config.yaml
hidden_size: 96
norm_place: "pre"
norm_eps: 1e-05
rope_theta: 10000.0
attn_scale: 0.177
parallel_block: false
init_std_qkv: 0.0479
init_std_o: 0.0107
weight_decay: 0.087
max_grad_norm: 0.5
schedule: "wsd"
decay_fraction: 0.941
max_seq_len: 1024
doc_mask: false
dataset: "wikipedia_en"
Each number is 128 + 32 x the weight over its row's rms, rounded and kept within 0 to 255. Layers, rows and columns count from 0. Numbers have three digits each. The size before them is the row's rms in percent of the matrix's.

# layer 3 attention query, 96x96, rms 0.154, rows 16-31,48-63,80-95, columns 0-95
112:165121045090112090139073111145113131144103106122151220186177118158148069132141095105128111155146119129132162083124103167109065119146169048091110136151149105140136132129129085077095143088097061099062150124104115144149123161116121154136168150144144169138160106118092123181153132131185149145
091:127197090188112115134134117173095120158128139117120131123125161111166118158124120149118090120143095105106101160158162121113067082104132091062086077106178147120123141170167200078094112187212150092123048121119124137127078121148120102097156063134187123111161122133097145112156122128143121176
106:102145080125150116063120137173110129130141152109163144076169131172187066100109198075112178124075122086128149178108134121122123142095121099048138083097160105107154108090065128154119108091161119173116098187166160131130121139122131114107098126106091159141107142149191132087168180097113132088
112:120052143163112108101124166116129134196105148191129109132155111112142125090138191138112120095043129137178085090115164169110121137131157159136124141149142133103160096067088122125140203153117141105110107115120205134108133078143088170136068165080168176140148106138153068084100148124105132159
087:130146119073122195122111118093158160226154154150097105116170096098088125157154111150072157108133155089127103130110099165080101064158132164132104118135136136079150149125140212163182134138144137114071072097126144088180136160124144124141163157156102124091120072086151159108117158163155095090
111:105161140145159130111112145180179073206086093171114175151098183094139108075151113128111114153168079148117079144127198166173164156154124152144123067137125106185121111117134164107104101145125139077176156092174074126135118127088115161127140137166064119110121084129093129199131095106138140134
100:176116122135161130142187107170139075074127132108133140085117124102122189118075101149081119025140184118152126134125149126130117081139094093130110140108128120142244149203134100164133153135057104109143128092154121144128118119186188133153128083118160136095081151122150117133102127087140137126
105:143165117143106142116099177099136142137156086135129090131141153145106134166139157173182151166117166150171062189144110098125095117179066069111149134132077179162112121114153119122054105178134124158109124165126111167071163154066168109123142157091129117128096128143083081114137144079121062191
101:119132073091166150114131173169121130129113115182088137118141175182106150123146119122129064086154115156103169115181167044133140074054107085167099127139173090139143091112125155124110094134102132133150154137104116087130111169134070090141141160167080152097076149166186194140105108155112126090
108:103119109093122145122150062183088139137076114099170141141102158138134070122129132110188129096127099152089183129161087137167129130140108121119125141128116097162102126117146097163110110214121077099176185080200102119137114089135129189123122138075094124161099126113123117131068130168112100227
113:138124100191116182108078111146106080108112082147161152132097133072132094126088118158165132145113075151166147070077121120125137152140065143082117080212131148092058162162187103149114117122127134152093108123129135082098130222169098123091159153074134095121141121124154127130136111173121101112
101:114112173060170118098123154084149145135175089086180129108121159139076106136140170155076108116145102165098159138118146089038116121135097198091122138147171121158164131157130152111101140083115107178084154173143138191106146123113130172150148178134131077090095095094133084144149174114160174162
111:132158142083125149086097103142102121130093086130143147095125141173105114127057119098166175083131130114254149156135115136179142129144110074105173157145076151164116067115105120103126116103102132176138091132104097107157069163125179136157102131103111177143153128144175158155089100199139153150
120:114097165111160131097200165137098101083086123136114118097148120128087172142122107160135170140175165126102156120125189124199131086145140161109176186084105042142129108140186107146138127082095065134090092101131138143132130132100098095057132113127185137064112098157157180166120141110143122131
107:120119156121126115123108130083107134121129091097116135158145135109164136145177168056084110143100107123098098060178155166103122162132106164184147114081125136110152162091114169194137168101060149121125125102105107111161131121155192172124127130107167143100114184109189188211102145185129078114
107:158141177146051145135096158190116084093111152112176067148177065109117130146120117094139157168161121071099120139144122119085163116108119131109145114108138108156158148123174122140179164089192116160183139108131110160129111167149143070089099162142127107124187180125178144156105127045085128121
096:206079156091099106176139082077100137168131092123119174142132119102077128116095094102117201136106123111153151100071066173087130102114119116171118100119130171203082113172182139116203088142120080123136155171165153134150131134195129149153148118099120133131133183113128133107113154136127089141
109:151112125073218100123138190096104186104105129156112151132083126146064112136140147150143130106139147101070101050159185151089103127137138104149136138134073137195114121053154142144133124088148103139168151148150168106123118146151117119181097086195116108125073128163130152156158131180125172107
106:118117135172095146127143095043133126121098136155137148195169139105145087125151134078089107154085110097155167105122179121111068091099093154139113164182152137202115165122130161122127119156163105155145094169083089145156123179098117143176063107125102100145221152166144100115141112109083142106
107:167089113124146172115139145161182190180139074116084171107124145176152082165070098081132159130070118171118089116110175134142060139132156151182162124148110151172085098092102174123094152173121107054125160129137157139154104109145132141117156108145110127113096139161121087073129108116197159155
124:105145187135196129156116108088115057122114166127095125138105107118124140145147054091113164110148146143097125167133116146125095101148134104129151173106180120137139086080137142105154149174084140127176064072162091168159054144181141129114068135104175068092188112110144138163093173118113147116
098:161102114155141155121109106142116102149146132075074124095178139128199139096092179129103133134119079170076135177101148138117134164141154167087147158140120093101132086141171158101133160092107116082137125105115133144124175080107148128151134109214125084072174111119167116201108091071098165055
107:069143109159118204143176091128122105089087129108125104121039161157104081107142167183110139142120099135147162101166031108131109147126186217143100133118137059123146104126110125142109133120119080145122089173130091142149114184127091138115132081188121155091132141118129130125152152135126117078
108:143090100127157132097119117087110134171156110124096076104133128163143160158152079138178116090174047142117111061127090110149105129163157139173109125138152154178119074160111159182086133131144159120107091095147103099134136144074171090136150106136172111137093186064217145151095154176150157130
110:176098112128149103147104113130094129132130080191074152164120137124119097143110080191109100202087146121136185123085087122131141103136096140178129126204143108145124110182152086187128143150112108115104108154122120145145200162183118121086150174087065104114099142145156103175159150176124115068
103:107109168081047174172101103132126126122123179072110175127110095163155112134119098094159122180133140128123082141159093102131059154128087155158135178166132148142157179081193104101121114176141135159164093174146109129128127146206093088139121122134145107139087122107085139115083137130085058091
095:121123111102118107112124169120102129157138078204138144184092176154106087109117076103087164122080129112111170083101164100168106125101163115088160177170221102130116073109088131090092118129135151150149117127156112176101154123111073202155108147155171163107073104146123103098093118121136175105
112:073126105158175121146158134109197137153085108093137148154140092164106146149108185102069111152122144188081170143116046158133117119122123144087118151098132094167136115111110159100120167138172128123113116127126129118129176066136135143123153084168137039152063104074086149090186155097165113097
107:113114117155064091163105200114079106112162081119131107108125150139124194134145127158116221137148142197086140108111110152162152140138146110090143140111136101077112097105101134138188065109133119166132156113089097141169162102174060095138142155148106098149092117126074144130142159168189122072
122:203156154097129118123111126155133156151155100151108160088126172126197137105154108100121113097089052139163056113084156137176099175114147096109159078076137108097125124083130117129151061126145097154082142133091106084172150126099092110143113128122127118136055113125145082184163143194171151153
105:179143079127123142125061103146156082134100148116179099174174055206106128207153112091088112117156121111101131132169179168135058119129089144081183089087115104130106110124116131118145157090155118076165105162118093096129163141104112101155074166145080131132112109111139104111122132121110108187
099:117037112111103080165106134187144071147106176102139163173093141124131157150092070112124161181120112115124133139136155146142121164115111151106145170177052136168132123105155041117133145107144108103102124131153138171148165154151116125108173077094167118134116202143169115077180093086132139103
104:143138135085093124095167170152184104150090116189124164166160132090196104080186159125075129155143077121128086106069084143120088127159126064156100182161144172161144120087101100084136140106109182098100089139115096105154114112075080138122089159111129103131098109120129139149118169143057107129
105:117088163050200152132127189131108128123174125155162091111132172130132104132097157101098129132144152138120123132147080118117166112181164197156137097154152158121069208085152143156114125121130102179126165140142142198125123104143166027098148115098100083116144168106118125095087110106143163131
100:127105171098128130150164160133122132168172186127155135066121153144150140165091141102103106120078125132143149114118140124104123148093086155162148149053097058090134159168092117143158134125126090217160183094117098125135129186220047112176126183147130132146128142100153090119155108120127161124
088:126088146132139121091143127182117087192179149109151100177135158153163155140132151112099153190117138183089170106088078126110159104047141099122185098131117123161139219156113107126096130108122139107128120105130101149119178109094165092176102122129188099128178095196075152107118094102108144149
100:034148086178162074134199147151053159100150142183186134132092100097095115133119134139128063115143145124089139125150097099146100059090165141090112092101157168140134105078129126146118175160178184132164125115133143126106152085111124170145099160141195121159123162159144105105132123154127114109
100:174146167099023157115114085142055140095132117155136145141141111130128076164141107101107168057092123128145124143105107183129135125088142161147119102135132151148134074144117124078181181159153173201104122068095154158166075175128129103155136118091152111135148111147143124101185132083108141169
108:103117130101124109182140111143138170195135101107103139122121130120197112106163124104134084170118084135155144137170167109115077173109149155113152104169078128169106196119133109030167105087154171099138140163131138077142127052164144175162105149098165105160168083127127193144156100099136116122
100:129094111110124100155173095154165139099149107143147146100171161137155084080094172129150152106098144144119170090114106117137067124149159099237113120123180127133117119107111149105131194104133144046138092130133087151066142159099134151112105119132099152064177084124175112172136101188148071117
102:163143122171088064108091115143113079082218138133126117125132112102094122102145116121138120177120133105122108159145157100150134103141136108118095125144094103099080086125092072124192124118185153171182121165093091157141152122099178169106155075166122153093141189163110149111043085134077115156
101:123132127096122101152175144140140105132132109106169104117080131135135152131121144117176112058095238155164113138110154159148182162118142099104175124109124160146142109120070143120096154131113117136177119141185113168135035085050116107151158130128154112101159146175144182136066094150092152080
105:119119120145128148099055092138141131070115164086162147120130177096130141131109154096161170127141088150168162082095152170154092109106137111148129189095099114060176126109134165085118054162099158179151090173048109109128091129193110142146103122128129115123132139141168128134136140136119140232
105:166128105124101136172108177077107190105155116076146187124090165159127087171104106097081133138165178116116116127117136089165084111164086103098094136159164177141105169149124126120127103157118073103153153168130099096107156124214098139151140139088094096137072116200165097112082161086123155147
103:138146046163162108075066112107070128160157181136119148132125160134168126154121152102144136132170164137137184128157084197088067096072076127192085096094141146125101094149119135162090165140123142162175137146133117165108106117135155112108168101146149203108129119145129122116185094120078152091
090:116138150171093128136172076061098185196148118106161124173137120134074076127104136133038164135137165091143115051146192100183104085103123106131117107134111145129122134139126197146091096125145153151115148156123157136154177129129094100130174065104128097142121138123095112118100168130126108051
099:164162132098137126135132164104146183162120139127141164139117124092077145139081143156108117149148074107101073134132154138135126182082142127166170161149136127138088141151131132095079155064094138106103135166065089096136152150118130038058141140149143113073238104162157111180147110098160134126
107:116167114195125115111093129122219151199150154154094109159064128108147105139110138136161105083080097164133058088130074205074111154123140135133097159134155074120120135081087119124098159126110114105156132154157114114152134155125133136180109111135109133154103055170129162061159153155151154144
# layer 3 attention key, 32x96, rms 0.15, rows 16-31, columns 0-95
093:110099088182161178103129101077133105107143222090084099045123137112144168166128116133186174137182123180185127152119187130148159109106068071145173159136106133153158120127093119171100160161139126119101158127116134081114139153123119121146135164084131119110117169174106142175072134121103105118
099:147106145128093122131081084126080112134112132130121131154087093155122147121110125112141113086137149140103165149148111120124176223107059142073149102111169167147100053164133127166123147109129129152147106139054133116139105128095113230201089124143090106082210112120116076113133127148127169141
098:148128094142157101105121110143135114132109120127154096093097117109113207099128152178135120103135141180125139141151109140161145163051224161152129084137103188145136050073121144138184086095148193155193145104096065119125108115100125109121120071102110120072099102137131137150120125130114072169
097:196150150153160110119125120067062130136155091128123105102134168181131162122144119187169113133109140043177191089151175097182129202124142098177115133132126202115138200116135150169157152106126131139101154094132069107176111175133088150150132094120110135129105073120143124093116111122131134134
104:131077078079106122133144047095056137095141073076132140149073101099166183106224139101176161117161129090093103081159116148139142115087141134108114115087140110130195142185140129099153094119137156090151140166128139145085172115092130123135139088108195146124138137137118150129113085136170146119
096:123102166121092141132120129115088125114182157059188142137138146188073105183109062135147162088103199091179141130145041132143117118165151141127126130100107129165120115167093102164075115169148153089175125161124110091116125081154125110141143108115139181147128165141048090081115176143119134144
095:125175075109167144126117193114142102151104144090144120179145103173124179111214126155148158152148152129116107107105164150159105138191147099139129042133129126107153134066097128176094115147172164110116087128146167088071129104146121103140138169182149068125127150077152107105069095146150141078
094:155172078081140097235175068082169099150132155123159180127124132083120131158123073117142121104159175105134160170060190145149078126183136135135113116081132162133144122137088108136100136111093132130154134149157074122102134136173110156159137157172110149100117114122147197171155117159087105114
106:124150142129133130078151118171169117040184135116147158116116132122189205158148148068116179100161099141078107132062073139127156162129123122112141124068142125073150116140113200145112143187128089146074121108131096097058075107119110131135131126139153102167134133103090159128151151095123091084
101:156116131182112140119147121120142191128181112109123103110168123152147182122056083168118154161102137094141115089138129167153164145090152143115165137158070169142150104122140077111121148032102150112133068092163115119073145129056104091133138114117144172152103182114168166145198119106134154079
096:105131093095166103109120182082128168123160146111121102096126125097048145170082117146149106179142188094096131172182093092163120124158133133108150146054129148093156161132171239123172090129156112157168130132102133130116118166137198152151167092112094085140135087120125139085135131116107121094
106:153151131089127201112068109073109187145102153161164112097116121170107107127117113108155124152127161137144139129145147165095057134112153058116103079078155146146105176073162130180092070108130137122129136067169142160148117125123130139089067108162103162077179184102139165098098130142167163111
097:121140135153165144106159121074185095102182141150101129138100168079119176186122180100158145144084103094101102137119120118109130131190110130091087129124129217127154117145133104071100111123126138069099126139115131090091150138124098076156002157129084125142156077102115136109132106131173136152
106:093099095115134169139092117170099099151116171143178102210109086147134079181089159137117129082133082138139131104136164128134132140156123081137141177133109161154113115123087203076156075121161094087098128104120186078141099157147086058100126139166140133160086121073102137094113088099116179145
088:127133151111106069127141088086099187152127116209136114094111168148075190099119113119148081129089149167144188130109149155107130060099163069155126158197132123097126081143136108107151098159151133111123171050163124141118104101091120107118155168102130104130109152064103074060144122133147104127
097:127087078091160209111144123123154166114147115149073154113113138174140131122147105120136085135095065165151171095119135144122124100077143109126147106157138194130150159169174190164206105151050163159189106083124172120108146105120118137133112165122136099125096139173150098103099165189085116133
# layer 3 attention value, 32x96, rms 0.152, rows 0-20, columns 0-95
104:150144136103128128142120146159096183166058150100084161116194166105152113176104096144132067160153159097109103146164082147135124078104147102064089103103110127162140100130074105125083103072117072191064170125066115159184144132157076138119154142143145167143118154145165150124115114110098094128
109:125186100139183109130107121124153154088155114163132065106124110170131167124105097116115102124098127105112112139163152101083175144124096133108096159145178155139085166144180108128137115098144149137129100096115131219105214152154155181064134169138122197101175107098073169155103116100059131135
104:139104140187127083095138108153127119133116144060152165108147116181105053161088097125108092090107136145118120182145142174118094159102102137150175150181174163187132116185084101137133143113151152115150123059109120108138080107065154151139141103106131109079194157147143141110155177105057101090
099:132152181131137192091131114103103114116145164111091072094192125181107164085103123102124100096103113103152061111128125107118204070140104059129131117128161073116129157133122116188143115164114095161165127169160139083104092135099151133171154147201156131142097132115079156127124128180192154099
099:141126093124135117069153145120121151153122151133115167127166129158147106069166094117138172114189140125109108202131160072108148148096118128102091159165113116134129109150121161086120123167062104088105110121079070184134130129181084176189055063161099122116145155185083133136173177129111134148
091:129132152117102150025159108134139135104096119136117145082162103101145156142105189186143157135136115155114115076094157216129140075126114105104142118110159121135158190122123119129075123059130125107047059152144090129188145072128180163109106116105109089121108110115146136172146169149124103107
108:106145134134085131087123142075151111083188154152140064122081087080167137139172151109111089130131099064123128129102121174177138101163160165135095126115095144205138170188202162150138117093093155111107146198122113178136145132118086093134167115074092101151107161093162145154106142126157156105
100:092131070090130113113095145123143123120184102076131180130113118143154194105163110212120155167169097141099179102121135118149137156100153169193043112143111114135175143184083108142151124097153154141157103164110124105111168070129082167153122149099144136143118113173137214147131097123085105135
101:150156061074140077054163144119081113138130140120106101146137109060161098127147089113156128136150102051144173142132130136142098133188117099149088139090150125074161099151172150107102126167117112151128117115086107099118112049059116120116121103087154126136127087132124193107171175138167141196
105:106125124140156158069107164078141135085167140107157110130104100129095083092101130100157100106145190153135148112149135164086106187184089123107172127137099085110170149129130160143112148152160100164053121040171162088148161137169159054080142166133139117108121117199155132090093149138132116160
096:181174164159108128132205196133091160117139125128150124092050155147173123107150124130157082117209146154111109081129200085102168106114161139189117115123172081181118112138147144113105153054145130132124122132100131136108142171103122098099102087103124131167094093158149148160124138191107119091
098:134126132095078063133118142135107127093166165110133134075142132109165120117151171127098185154174068178126135157169118099144165064119081121140075106197126109097109106157134163113123192166151066119114124082152113122149108136167145134093173142140143111120116113080086114093154105147122239151
095:176157078120185092056147134092107099108131157094151138139115133161112057093173162064140113131105139100148111157103113105112080081126165148160141113135094123110119105112083119145199172096115095110173124146192146117158180156140127116080111167144127092084132089108151136174139129139225114159
097:133134158165088110157130098134124108141108151162138084098133145167113150159147145145088129117088078134084173097169183158036157099185180132098153056099090125154130131151145118031128100119120100127128110145125093130084130096069114107140127127073107160087122116130176094181149105172144121184
099:150152125153170149136093128083096179091127112080130068132139128100105139082125165085088176120110096150123150124145140101132104116153135139114166143080143199116120180100112110174074120157127066115107164141119160078082140094067089154088166119199083147136160136107200176165151169168107145114
090:107091129121147123086146154113175113098127077146142117123145172202163083128209069093142178165135089144145174119149084164116100094168082123137133107130149092089150071123146088130162046110128157080091138119158121120144143148135176151147158106182100121168153100157149148135057127085118170111
108:158127103190161098141141106079120125108159096100140145181148139117133172136148142156085111165105183104115145080171162080096137139096106137048136113189192150128148122155126118112127085162097147106092192130099153161144101045134144135116145119060121109154082153063142123148162091149170130079
096:158113109079116154098114108157117138174109122135155171082142091098103168186109166084121093106110139186139173142158142200102149130100189109148105091123119089121119110158148047127094033106136123134098135116148146104138134157140078147149071083142133101148184134107091157152149087114183146072
095:113138114136150136124131156122142138158135094109168168181080097145123211129141079118140117127137123188154142179094121178128128063185082057122110111131098124105107153139130130048094169116132098155123147180118118162104130102134113128077178149134181136139058053109118113159078141135123129058
096:138071147144117084102119123127131147112128056186085127106164068130084149122159162108171150170166130138164129175152183107107130163166086113190156140100088101144184183139104146124118125069185092122083132145058092097114151111105117120124112187129118125169107143069122112062129166107097128128
106:133115175137144133091028131132076132106084163180115112108107169155171111141161127133090076124141165169151186165119107129113088118125093186118144116151112079159133135038158155175163130116086178135171090130121156145093164111062109141109177107116146099126096144159074155114164123128133088126
# layer 3 attention output (transposed), 96x96, rms 0.166, rows 0-19,32-51,64-83, columns 0-95
109:109143092158128134148134061127130055148193160148119148151172152156077085107099169112113130132148209155203162107137086093166086068119070124108114123140078132126110164082129157105146161128136110152126133119143109118155114186152124106196102145181104096112193146152113129107121119181093166134
094:109118138146133107119160155140136110172167207119187106116115175160110143156140128158152134100154138145134107180069112143140066175165152163109098095107103117114158112117142166167105053142123133129191119118117112169131103079129155069135165065214114065118171105123132157109121134101175066138
103:102157176112129099154151134112145078129136110182187119086141138070096115168163099086088210082127130119112159079143080127109137135108109091218105146107123137133179174149156154163158131100126091122156126165142126169132072120210119164159089138133092138092106121095096134137053111130106154136
101:175179118098113135099118089142134127187113102145141076098096125155120117083139176118044130137073182129133136087147098077116083155141117169042192105094108141104119139112132098161161112113166128166053126159126146119098181124119087091087104160105089110120089117053116113154146163137142144128
106:097085136149140161155111128136143119177156090133132118153186138130116106039092150179132113142129168165149161122147108106145175144138157235168133112101139092169121125168138129226108092147099083146121168113082064127127078157140150163149124122127155130148117100156129142169069122146065143106
098:073133104142118160071134150170053148109090111122158089138117155166112064198139132103118149131161074087225097139114129135158119112125135154116117099132154139145156200112155187133147115102134084143133138091141113159118154161141157125142158153146167165107132209089153132110137053170082115135
106:133074127163071105086111117139100112118111187178110127157120166126122130140114167170107065181162170127094101109070150118125140118187104136185140140180085165103090155118139117155075163133149212109121169130144180090135162115095097121087100129155139108133181088123172119115116097151049144140
106:101091111086131119134171203111148098172136131160128136191156164165146116102121122096137164086127097124130117109076167128070162158119070096147145057176098129159156132169118129079100165147148124134157103132181142204126120175114130178151108161156159112163162129100112122079167095177126052122
105:104131116196189136150112111188117091072129159177116116116171117074101153139087089156143108130154155152100105143067144156175177134115144142113159127120070139111132073145064102089102113125169102148145136173084074151120086145171192131117106099119166115132081147118071091135052137142114151123
094:097155116131152105163183098156120152100086085076111149156214116155136164135121087158110108137117128122089140105116167168147186143192161074137132129110161110085108107151107101142160182162131136101113074136169142126117096122143108052124105067109128141171160138078192135099096089194104132165
115:122113100092161200130149122194138113100193144191106160119156102168157155151145135211118155110146170115198109124131124173153156159141130093110098127119167134139124134137128189118077126180120125156109149138129091145090068152149125111171140132145075136104147126109070150158126115139051146212
106:157148125112160107132124132168157127105091154115098126122122119139144113095144119150114166174127068185198086153091136068143115069083206186129158137120169111078178165096064139082121130101138142147142125147158091143146119065126128146130122153087162158106088113151109221088154157100090158128
104:170158090137081129084191109159193102107126086107115126203157143109140168115171109074109182130100126138089126116131093171160127188168124171155118115112123108040143139126079107135106108110138159089148188092134124099146209094143111167147114102121072101125132131128179133146149127120180092153
105:072152141103135164105120091133100110125102132122134162125076117063157117114100135131066133069128128100120047164148069112135171161111144098114099104161128216075114128114121079096186179144172170132140120188121111124185141125180127128192176102179142149142118143116148135146088153174136115122
087:134085093141119170200081164188061145113105137117107129133167157041078160181182111127115151141133144141133159140139133107089126133146103122197128177132113103127134154142174121187176104105126042116109085140148155156138151095151103077125141160073171138126167124137134130150119149113152077177
104:119166162054149151148108165121171114120148122129083179127142167105100071130100160117168123153177146186095131134144135116155073134100135123085109167136170130104118138123139125148148096123063105153189040146090152153123152157105158158129136148151109089035128117124045113102115126114159168079
105:111106089117141139137085082119105100114141166126184145126129217180157136179138182108116187116120119088115141154132134053083162166138123120107146130166081164147144125067034125111082125140105139146100158138135142147088132124087153144175094152131190129103136101191145114182140187123110112147
093:115109188092157126171139074079137138186114104107118140153129143055089100189115146092128173089134154122168154098089130140107143151116077170118124144144134170207094120090149104124156125165194149093110150132148086165132132027125128089118080139129143083122156149141088116079155133096125145170
104:120175153123118113131142168192169146085141123156165172148164103103087123169151091148126142133164071159133142135129165114164110137097129177053187155180144073147093150123140132103142176122113214210134127134143153153173126184159073148095138118130112121128145168114133065101123087104139142169
101:063144141156135145169106123136048163160155158134157094109150120151132092130146128109232097079086087154098113126113131076113138129110145126110127132094064173106071081197139125072125118152130099130114112152141129124183156112127129143074124155168113139151066129070075153133086136104080106098
099:140133090120192116168091117143110160123140064091086140091117124127169182139128108127152164094147089152031118170120087139120138138146150099125164195107203099111172073098148075155060071131120104162144064155101107164117137124165147097120109146149130094085123118095155121117111161147160142157
109:115114152086113170187089117120106136126101109069088046093165041159142186094117120104142108117176150138164145096150127121136158142139160095106213168159117093118074116173115104121098174208102161136139135126139124125116179141163132149113095140098102110087140123154148107144169186166130157131
116:137118144171111175083157104144074142139137184081132155152084147168147202110121143130140105147138096113188127143119119113114164083179144132067159154134072152096162124155138120062150143147168178107066173127102165119125166132107166095124137140136172121180215180139147136074092131110113092110
102:113158142138152081104137155148188153108124091122078123142134115096062074081113044168140077130143128111099105111096166063145103131126143119103163097173183094112105119171101127088153136118053089128161121095086137129125129111136162132163127077153142147098115124189121169096104151083083204124
107:124142092147088150117109114112167123077081119128123105155142125119047197149196125128102121132126122091101148109130134166102123144188118127099167181118163093111145152081112162068136077155119140186119126109109165174185118115079097119078119131111207102092146174167102140114091075078160094131
098:181105042092173084165115046165130130102138162142085121154144131140082101076127112176113134107103105058150059118142201144111103152151142065133153147140143086139117080118121138101092164105100105072109107172111166113125093086070099127114117129099098165122109106089127152118105104112161122140
104:161163146124119073138109117114115089109103049090153104090116105171158170062182114149151118166110093153129104130142180139139127122066170098125158121110062116072130112150124160113186151112105076088133127145137110088182129117072118148131167071172097141112071161115123158167095135089178122083
105:159148189186101117140112142155114137177097136112184149116098085073109073147096141085163104163087094154092139142138178138135130077144180098098135070111148070118135131120144131136170070142098134142077133099103167161127097178112138173109076147066157119153159103181127132122198081119168140137
104:150144193161110071113103147110114108157114112139136159135158152184104100114130153083134095149101135169136107163146176157164156156161149101133137203133183100140100128099154139094129097113145085157056159107154095111132081123115136030143127130168098183095093093133103121144180105165187118061
097:152176119115186109125069123092126113120190135131194100132157088100157093117141140129108142068151135111126114189174110086088164118103105135149097120195125194129167165139102117102064144159093133147160177158135134108102103169044194165150138127151117134113115103172091179145126159094122129091
100:127126160121125139125114132119135184110080126109116087157118129109074118085141116053101138111128128139101163121141166152145110144098104126120185086144112168103119133149113093138181089062160084063134151095165125151162175151129171155155126088151137207134101188120140088156162156066174214174
111:065131133123083194159099118099184145182134138118098099130113088120127091081115105104160060141108182120048156169161136129075119186176144115142084121157082115157091119148164124115129090167126165071135099106169177131158104171141125137106141076160142142162158160099089120141132145085181148122
101:187073077188086069156128143108114146137084136099142164154146138130165092104154127069126130132140124117097156116143194120114157132149105102116146127147151215152063131166188132143104165106135167125124142133159093069092135107103170167138138221142129115113097125106095082167149138111096105068
108:138130128153079080185189173134131112144140108123124100157139146159136118148155078150219131150088093117131133088084179181166016120101100097152163106166097131150054132140154082151107107122155123087145122113140160137084113141115158070097121136116093159154128112112079119138109134062130117141
106:170134152105041114081132158155226097129129147163165137107087069102188132037146099128136098126103112149103141118132127159174090144121122146088162147153176157155124100156109165098136152092135149125164173150150134084122131126145068092119104064126119086091124088146120135126131103059134163129
095:156169137168103138136086128071125149124051084148187164111128151148128087093154139137045143086113121122091131133134159061125085130175142104159125130130119135135148141134138114091098181198091067113055153121142117028132125118139129117093153198144158113150079159109107146111120148149115129106
099:138137105134119129149169145128183094137146081140076167125145124166160081096116068124116062086112159116174143111107078188134137102167117120101179131075111104159150080102178093130200164161105149161099085170156131053153099113158110108149130108179128076143090130136139122087079140152139141078
104:125079118119108146090141182142127118155135158149146106116103198127130118092094187160113136145083135143128090108186073156168085129114086083153111126157205116093118155076091101098108146158065083167118113113086156148113178158064134138145156162128123176088089139135173142169065102127149167100
101:134075090142105092200161089145160135204171080075111136125169091169135091098126131098184154137152159114113067130124116118085169165097097144158140137148199136118108177122098152157144096135062156087141144073092153132153138115093124164155088140164079120158125096132071118170120138164131149103
097:154219114148074079123169069128183075131114091150087094135074128128140144093137124131118160131138131181081089097160101115110152120138158137167146131143144102141125168119124051087062149156103162105099102113112109159141084133177161166134165068150115168170097172115138111100150108107099110186
104:117109100138106124136124113168084127160083106143183094160126113177075140117131090131143138104129087187137103169112157129111106123128120112183057137184174162108138146184121111180132174179123137047154137143155124156096185075066108149116120136121115165159102093089133139202095142149136071086
099:166127084133160169129136134156165111095132144142112156157157138045088096133233137185112123177162105035109147094167157119146101108147134147146121113111108121181152091106154153087114182123188089163105129148135103116113077150093116118158156119110165132119191155093120096163131084100153102109
093:142155139101148085181095134139160185068100129150118089162150146170128126087102123176083108146136166098068157106144138069180140116046162174149067117130152082114163123137137166128077165154128103148141134110154118148105082143134066123119118105119097163138162096025090114152130139144143122158
098:113063156121105168153156123116129143119134121119169143156119148122161131152165157126143141141122130114132171217140174207076197107109156094081104086081120148113106157128148156096074107133111138153098115085150146070126097144168130116146103149105101141156153120139110046140133104145163055217
091:117092119092105135143143144121191157123106144061121111105010125090117147171106164087147102120075148130134101123101060098095138127102163073139121123091128132157133163109137096162065162133153105116098068141172119138123112157132117102130186131112155105130077130108230125128161139132162175139
099:160145168085155138154104093100155107137141140107101170138141141093201138154153116093154154161130191152114193133116140174178133127136138150122110148144093132096047065100103103153136154204135137115120148138138076061118110148104146127109146087145105180148131120189121141181160226127138162110
102:105162077111197189149172146142152161141108161082146139136197101128179110170103127151147143097109115155139116128185156177100125135114117137066169152112196140144133093071126132115094106183094081143156132103093123171127134097152229138197161129078158142094123136114094109125135128135110148155
089:166097083175126150145056111123115170092133132105118193118155079100129108158087124166071150096111201112179130137143123110127125170140120183162088189099145176121091123161172140118191146091112142120150140197141120145158147122120132113135172030136136168109086093157135116175133157102127134116
093:124096179123132170119145147104124162152135144158124118119082072135147134113088114216036118112097149136193147138167118091080107147085161099107118160114113102150155150128168108164192142112077152134152133091132165149122197136124093130118134076196137133182173106163163113163100120140075162161
096:179115146089170109129120143175147138099057109177109157118074192126144093092107106132135120126113102132137133133123123102131133101119130144122025102117152081143147101105120132167190133060178109210151150133133098121086155059134102160099138152114145090082101115126152082174149111157203127123
094:124141101127109054098129108121123143121156144112151056137122169099150110149115159102167103134090099102120129084108129075079064093148173131150111174130143143139132122160134132095150151175063180165092111108092166107159151066140131130087131105133202116103160081222088166092090132133144084124
099:167163158078112138121184136105052103098113148187165154110107124171114149183107071107148121062128150116142081132137100130128159198112101090128172097096134146116119170139126125197112186116133087139121103106137095131103117129126142099168119117131183119130178112100171073188053114175100105124
082:053106146085102154160105091118075160111142150137172156115063128082099117165087168090113063084129107147146157130144157128085146105128146088092119124135201086201098149135155162232153096129145109137110098133126142193114115092135098074128129098143177132129147130112120150104087129135105116162
086:146151145156168109056104149115163135138116137117119095086110129098166126109145090115139102125166158153075122133118117086108160076145118072159115124108129096188175095127139160087048077120066087111169119142119129102065166106115114211134098140119132111177143126162179095141111142040160155113
089:090147148149089178092083101113099082154089138085117169172126137150120094132129185125111105185117165182091116116089188101152092068105146111138103136162103131142111096119078129113145087139092112153104125165109144097157158104112179115115076160192081109119087145151096071182118129165159173064
094:195105091091141124117157079132087092143101089110102089131103077086202159160139166079109143176120116114140133108111111125171142165126150167106131093113133122129083137085103140071082113096152185122127123142117114165172114114101079089179115096118114071108158091038178156137128129142184138168
093:128142109069148155105064150103160193115070096120162191065123128107122110116099113069105128120163128124105116135169145159168080141099133127186142131108195100120156174139164117104141120161124093138184128048166122141145159167165133152070121155149071161148139166159090129094168081110113160136
097:175157123223109143132129132170095125114119121159096097160182024133103117120135097111107121127125173096147143162136154136096141128169141108110165134165068123117074097183111165186092145098150144140141089104142091150086135111162203082135161104124059139133124108124114146138116171107057113118
095:124122111108136113075111148072120127203109169166152131111121146138188118136130177144100126149110133129168132095112142149133123112114141151231096114103146178131179093120149079103092154131079041097135074172126106093146121105174148088144131087134138143106153198149131205119190139118105151150
092:114088074130134111057103137126138059179122091115128108129125184095161163158084128151098098134141143109139202092064128167160126167127095125110140147175141065143090152093107149171187135084127085123147164114135081156111088135131181109136126105134154140056117091180127105081124097166157144088